From a checkpoint of a small transformer trained on Wikipedia.
Size: width 384, MLP 1024 SwiGLU, vocabulary 2048, 14.2M parameters.
Architecture: RMSNorm before each block, untied embeddings.
Training: a variant of SOAP for these matrices, 362M tokens, 2760 steps.
Each number is 500 + 50 x the weight over its row's rms, rounded and kept within 0 to 999. Layers, rows and columns count from 0. Numbers have three digits each. The size before them is the row's rms in percent of the matrix's.

# layer 5 attention output, 384x384, rms 0.131, rows 132-263, columns 144-191
098:418421540626550471552497501524582485436579523448542515428448525486436485495477519457549511547455519537503541475487492550503511489528573501507467
093:557533508552519479566528483496483455592514454481447538531397504535573516570582508527464515513468567498455512496510431476531557562485509480530551
097:510489533543503441520478522557433580536446578565495541491593488506473532557561507507406410574509496518521538580396506555516510473474542533421574
102:534392578470497427513550513482549546459520505494552551535523518560438453435527489472494513496505547444529435469550515453501435612548488513500524
102:440402550463576471476447467469512492522540491508525490580492522462434470529488453522506512494533517448516558464537517456548348513455441464437507
098:481609434484451530552590456456545478444472521476570512470492526464571526457567507472401402498451390431516493475491445562422515532446507512472491
095:512454528454459508589524503492490478554479484534522408459519548444552483557452540433507537547563453560550559474491456517469404379453518413516618
099:458613487532577465492501474547515493426554511543587518445562392517475516429474478440560430495510499572509482420437374535510538498531528364465592
099:457496481465405417351452522490455438458626482482507425480498475520486604572541525437499408553529515508594524452480458544477467463470545433430402
102:596517478499528497444381523536463631501536543429489406493543482555556601521537505512475504526468524541514531484496476425602459461462437489484477
104:467529533579515524328428493451516416497526536508529527508561478513418581462552516539512476607553442554579437517576563470498451463398483432487500
096:488508491528475461575477436495489496532560499409486419536544467483466543481535532481466468464466494519475600485516505501465618511447474547549429
094:490486472546485458515563511449353465544413466561409543619487398506558476528555545564400518579506582418451568427428451456509489410523484461462496
103:481541495462493481555522494525449435432510496477513468458470448473495502463532549443451470527553557519500618512420497532444598531539450552571572
103:446648444484431462460508470538514507485545475465566588536595530479486460500507489508490472535529417422545557526535621576450466502440437449450436
101:488521517446527519501526410532482501561475486495484492400448431551426441471456559516531565393414505446451511492513568473587523518468578494457485
097:585409490503514442442435442496487488568553524529451546491463434518441498441535606556517494501540539531447428481575531494548496585538434527445551
101:443593465440480496479540471515420477540540615544501499466502528530473477551508565459534518415547472433467560470495459542529403494517423438555412
104:407380511460445505424484465497514564519499503470504539515516501565490499506495559551441423540455499569500503500451531486440506460541452517545602
098:558494460397500506588485507371411504483549544540477472472537474532458552505535540523484436589578553551524408467518511464528409534472546519512486
104:414453590497535516379464478509525501543479484513443550483448553606444425529486524592514489436509570452436395470537553532537504388541543401520521
102:551495394465416510551473552558478466493589453471387509543524481522572484558493556504487476515572510535488539459547508475494478481515494530454512
101:479461484589463563462494460513515430520500432374558461564506515417530504500456499553577450432518423517436456388461504510462469428464443486484466
100:466506473520491479509396439528504498525443479529458491468418430545544480550463517523477506500490553494470499503466466537563454473607459564515619
098:518469418504392481559445550457508543447466616424549519326499506532401499496550472467476473485466594521475523471531617550483423486474545529508383
099:489508506516526562434546511500518511526557592440537513434552455553476490576458510500499535492529577506536453488529510515503450497527534555455463
098:491433524507566519508501450466483535473523493508545429522493460467402485429467566574441509555469523561468561435572429521569411436524458551576579
104:396525484514574437483484479439575500419483465466543496546532546567538537517463571516482480548476480544556490488488383550505452450526547464544499
093:543481437488517481503473485528490564512451527466572495548519443465505528476453478593349608480516498466491532477517536467547525426528563592546538
095:436434548383561543505468543512518489459583502537559535481480499558580408550421544439452541469494509424437534437502516477435527510508525536487490
098:483548501473417458473506506436549423455496422422613487516481514475509502480456471595537476405535515452505561576484474481583459486542561517473419
096:608506534534516499521588534484532443552480504421528475566419538450462547573412481478515574547516516523434622470631682546393484446472562508535568
101:500586457559426572470484469583530629490570588514498521520458440549468527546506481623504537539520510470519451471431532451515488440554471531519513
096:554508499577540549459473504519491582526443464441478555496563492488549479493461561486523525535430451530458504484509510501443452478547504548604539
104:495505530465492442502526477622501514492506538505526430525530471459510474472421471559455472506477562587516554580547526434420511535406483529457529
108:490424508492562479488524486542521481455544548482489518559534503589490502555499565504462523467543555486557471508477480469499508524475470561381456
098:474532502492580510429561502583511456492507469469444437464518469569498523579489473491476600541620487432469556407523517596482435441528497511523495
099:561472481556489570434502570505418545455421493473498500541415417538439519525545530493422492535501541532583518497568513489593498605474421593472520
102:514553403493523466500512458522495614549477565486429554513530487504628586543425583469481489424505480490531552492439489418429548563561556558451538
100:496574504445503555508556436549465470416578461372487445581451528531515453570538472475583460526516555472415580514468532605474500432441546574523445
101:546510431532535518568513505509481490588526571422524503542521452491512495566510512505531535550515452424526498471444488444545467499590376467473505
095:547570510549527493494492515472528482531518596427473495480537470435469512433572477517472509592411514541533544495507457505451412504469587531478546
095:472458543561553524435513495479476461542585504601445468574449538467508477450491520499570496491569565515525407517448468459464544433411548451396566
099:501508520525510468512493521455491562483436479477477463362488553476543513616492537410423461586570471530505581482489548403403472418434540521515562
098:610464485425493549560474572525495520411481474555542413545475533407450449440507503466463446515487512521545482521547491460521462424477541483499475
094:431501569483423462539381482551536474473596534523475527486587462555478361439521446567437502512500501509550524498484459524525584475404446467480554
105:579499508484456491531498432431447412533489486398503495520452462508499497481560466531460469552505580509537609502481390494564529548427457515495462
112:487479514448493463575469488452547559579465501549505446515508532517492467474460490598460411502444454442566439500532487519443526528545444509493536
103:416505525511526526608487470434525492466518508430561550415494500586516531456430573579526564472569562466476448547473496559447491463444514489513462
101:507522455597514486446497572511507511538537483501512451551456527509394543487542546469601466515511510452541500532517408503488493492491450439495389
107:514491450572461466553311562416503562501577543490404408513492535450481444514565508463543437459523400478487528484486596530513603497413499529499494
109:508529501517487604512496539457560501576619508484530516466515402547457452495608549515527467510533458552454516449623500510481469424462439464475506
109:495577503473490558504462459554497569561522542460490541506478438472500571495471516463545575534513486495445585427490525435541550443431565567461444
096:453475568442508385427527482549570466634488529565515453567576533489530555515519516494522524403452484521454480591519466566531567419620546549505512
098:500478535512503490585473543541590487537469521567535489547549445524531457471527584487488527521461551506433510502615557508469475472503427471519564
100:437514463525495495486585532565447495532384481595423477463420356483541487522462434468457473490522580519587560561485545605457533574422498484498511
098:474396539546524517551479467488587525486539490459529489513522608440361492548517470464509475509488589522523536532549409420472563523503441450430494
110:558482541473489490500527526429551458436522556453390461505460499461481525531477564525514529505410481452504525405480547589492487455569605538565575
095:500486549502512426480445486439425527555572455589531426451505490517533523450459529536561455529478539434448551473476553519477419474509508450564542
104:527469516582497395381554496396534438598456544536527528421486520544404485451425488512491578556507345475513435564520444483548497506491614475416571
094:450574501556649424611505460424438486530481542516535544474461566485364447531496450540490575556600489512432542457492451418451476433548494474562562
095:457430571385542502403465612561527503519498502480477522557523550422458487560501466530543528573427534545508525522486563608560548564550559541494466
101:545577492458515494529520577521439487480470418496496458561531451462629499469446509573522462471546512461515386518449507492470498458467517560551476
098:431473510576520492503512647490448491550608523449517507480530506518528414564452512537561531513464464497454540404579502493505520509424540476458476
105:482484544488570543511417341421512504488451466439522387469490453478454469496422441454412509481518480446450505536501506478553487453512557485513532
099:443497414403477542538553567545452574617507445537423537473495449396384562491508526467429530452517451492450512522478509510449530454431451562383516
101:390552509506492512541491445494534549494581476476504497503440486600499475472566470576498466512428472439539503425480487464444467499617440525491412
100:527527507487481490486542487487409535502548507479512479536413503577511470469449514517513608422581589444428507469447556479515595511457520541493528
099:489446610397445465460505474465567530504528400536584477517429402470432429493517367530453433414468559443595498543486497446605558487483487456512526
097:427541489525590493482543519462538457520499437399450561458523479481539487528508565514599494519466435544589485563474516505490487491527479583553533
105:551432553515500474451606340472520520502542540450455511481470582546562354528492435489436441489510464385487433586535495544511548529498560579441417
101:528508513493522592540530589518438517460517612495518471442492521417540470465517484475490433446565499483473495451424517599572511566570522488404611
099:537446577483461560464473530524394538513470501498487530446465479552590459469516473494502500496548398466462503486412524500543469457587517506428476
097:508418525499481610469437524520487457479447421541476418459518533495461446577531466388596509491596426482533519513359512449483506582484467463407477
104:442415468529511555490504549525530513562465445456510510489435482522521461474509527526520479506446508491519519522487605457470471540563533519477477
095:543465488494472478584456481415485530532511464529517440460564446493555515489373419569508570512530460549526504474423580484407517496539489502523436
107:519505475494537504409442504525483433521500438593573586527514543481474526527418445459507522496489542481573441524515437533515495506543494419428564
100:521447568584598481515520546542433498515369515520515540502475559479545455581525530473448492500513476553510578533448452627394545481483538533502543
101:477542500497473532469556601492547536510467537418503563454465487458528480452487490578531485439529545496517582500510490575514592466417566494487530
099:511456473497503488528501502480569533566448443513443505558537467556440463462499459531461491585446454422488426541504541447527536403424541468495520
103:524440571493528443492494494572463521449432552464567468462524619507523426490431572548516537433520500470437476533496505525598564541497493506367429
105:454480458534537458436428513571538576510578571437456449547459542454552569469461544539571493496523601386566489562472453585513508474455417506523582
099:410478512560442496471501440524490453512431471467501468483526447618486564531477511528532547491430417469470490475539515571521534492577570523501545
101:445577550500559518535479474455474489574455525523541470577471452535467386432488499513501464439441486495563436446413525477594517509500510415453530
101:467448513541501443485556482536522542510554468496564551468482528470529593525516538431493538523464576512541449483351479499424376504535470496517487
099:454466530498549468522548476410478476501396481597446425589495462491452596534432454558461496471462501452474446553519444521527416536474521478568579
100:516425538502445482505613468377507461487522516436461546353551509562502376484496538598548558498511549417482443500537513458509490457581407488496521
103:533541600611440480400616439463491485480461560506555425501485539463492428518503458509509487503582526510523413450389485565529480542484462504500526
093:440551563485478527494575439448557487482541480500508457395395545499492540539470554479488467510519565575545401497514508416550461493526441509486482
097:496523489542482533520488439531436542563462426499523476516490480559568522432467492526549580590463599538555568512457474547420567463490530565479502
093:442514435550490415519462370562472427528542389469486460527560517574471536391561455553484497506512538510451480497451494529503538486572519599447421
097:623515428445599541531478540550443596516558508388534508476612446464519527521533403504531450442539478525476417527504502393548525573589475547529471
101:495521492520491495601496463533458422550550493590500493502480461543471509445502451500519565524506584518475510540434543532457602519538495473600514
102:491453514535578547449491526499555502469489451584427529438547511538521451454425365522498459589540411488427490577449450528528502459525541457575507
104:595497511460568540535433494495502587531563490372549477543437520521574387457522540441507509457483471439381444485466515523432511387348522493400459
097:553422533479472449415500596591550547511392569424518447512450525510451516509474580478485528503562558566582451484504503464573416498383459598462546
100:481436484469489507469534394544437551541497523526547564486488536445591501507579560461489495551495460502568573441462467458487533531433562461508576
099:452515538469390560471554533582436587494469506453438475482443486531536519498516496500480431421483425503476483520536475529546443488575498596563504
098:536515475505512474531508464556596461533457527452572495504463549557573483626543516417531485497456548495479605579562438586462437503531504485483441
098:498468446512437470504478591495496523445469458544526508529495516465575472547509545427537475529531456492406475536505473476490438520530595448495546
095:530488500416495456580531509511570512471529413499448475480558432561570469467572655539538472507565535504501606509476473495449531579536570572544510
098:493482520479467593578522428514456573425482468516514435508470569454527467510605514523544498477452532534444558506523549583426459475529458555506468
105:488465422550455500501466424497468487488555524450455477519437447519504514459497579388555451472480467525501534573510471491459497547468529436525506
099:557424598537556423538532375517445427523464483450418595606601487487525413505536467490540405597509534524465515504450481482489475504498404555444522
094:504492555535444429481464526538570489444520483559503465490568463551483469518448462552440487481434426491500429479428551450493517426613453578501549
092:513458535459459471512442548476476563584501393487496439524524518387514524436486500479551511454459403510468488540557475580586548599489407488555509
095:562464602447395528505526447505543555581543496572484565490546445501467481518489551468469412480505460517449427549493592512413582552541505462494509
103:334427560495459488543472506469537493546431517463543508469421517478630492502482461501574483500460526483545496503441493490463567537498523520535468
126:556471505488499549506455471531442438435456465504593497515538482501461462499532484432477509580566539544481594463500519447480547488443482521531546
098:436521503355579500495427513517531518382473497534437482574471586389505520489544495521461505504455418560508483507532535448548577514578525502425491
103:620484464486489502500492513446531514469480507481463527456609570476545498511455480571484503516449464519545486477481531471529589458494529567369437
099:519502512509521523540539510417464419458536422537423536505509442511474429550467466583513515636516484526498513428555511409409535470543457485517546
102:490515537550576451542505357487520511512531471532427549579544463501606532560586610497498446570524499505484492528408510419431417442496405455519478
091:433360504518477498465521526508483596581521482515486552465501387518557534530495507445521513470465577485462449519448539495450515523508498427511518
102:477548556493538522582549508446453513441476505448415501571472485531495556499552513458513502503502493537455555457453461496450605478420503527502484
095:552511502602434526491578483510539543461532469462538489547471546532506540436472497489437456542411473517561484385475530509559481519447518496489427
103:467546452396474496388519552612483488450634499529522492497475582488481542437483540462436494438478482517462466536531620546516450549525494547461531
104:476574511482455507490541453484491468478464501464487564495495464593495566557604533531481504503526564481533472516419515527488520446592539502519473
104:559478436574347441539502413364527457548450580410512533428461611476420521385537542490516636447519489536574417513552577448432479529434565518444407
095:584397606417501528512498452447507436417543373433557413521486468468487585496487531522472528463511519481507365473513490462477481528532481584524505
095:483545565572536535452434487522439539462481509437583528444480486494471411477507413540517487543564406594488492474483533525402507479489501490510506
103:542538492583442455542525490527478458450526459495495564444526488469479452508464546483525548440480460523539482433497536510483509459390614513521485
095:453387528472526451571576538573515502556496441609468433374453489526431481546379495457557409559505444503506417514517461493555474471521495580507490
109:508512538573481560452520523449552522483543483469558472507470570539473508523495468527534567485493494456396528469541516572425478564485490548497606
096:463499514477478471486650485512534507491377463499481542517483375499571530468516378534442523465559526513507625472564486462571426532511505574495508
094:434533557513444553501503456494532485636514460435430420519478473535487457524460497475433510515485461512520466538496521451483473469470455419509552
106:522478548525474471548517466535455527544479526529432398530469520549504535540449502460496466599504478522501441452468480509495463560475500459483502
101:501457537514483524483506520567434522464502465515474535480609609483427579443486510594557404508526498432457423398516504496493461547516503459540576
108:512411542435488499527631538498429499521582468505508442524476471550542510426515458539537551446534504513462519406480596472512484500497509529516468
094:573389541442568477425489505529529474451540517483485503536560442563489501503428498448460513502495436432584559489425524559474547494420516489439486
093:507529478503483610454456484507610471456574450474442440538531432455557520464516512525486455586479504460395522583584446607429510527468489555428427
095:491500548503479560534547469524562615533527501575578601468481560496563511474431484499492535438448522362490456492497520474430487483535448465496500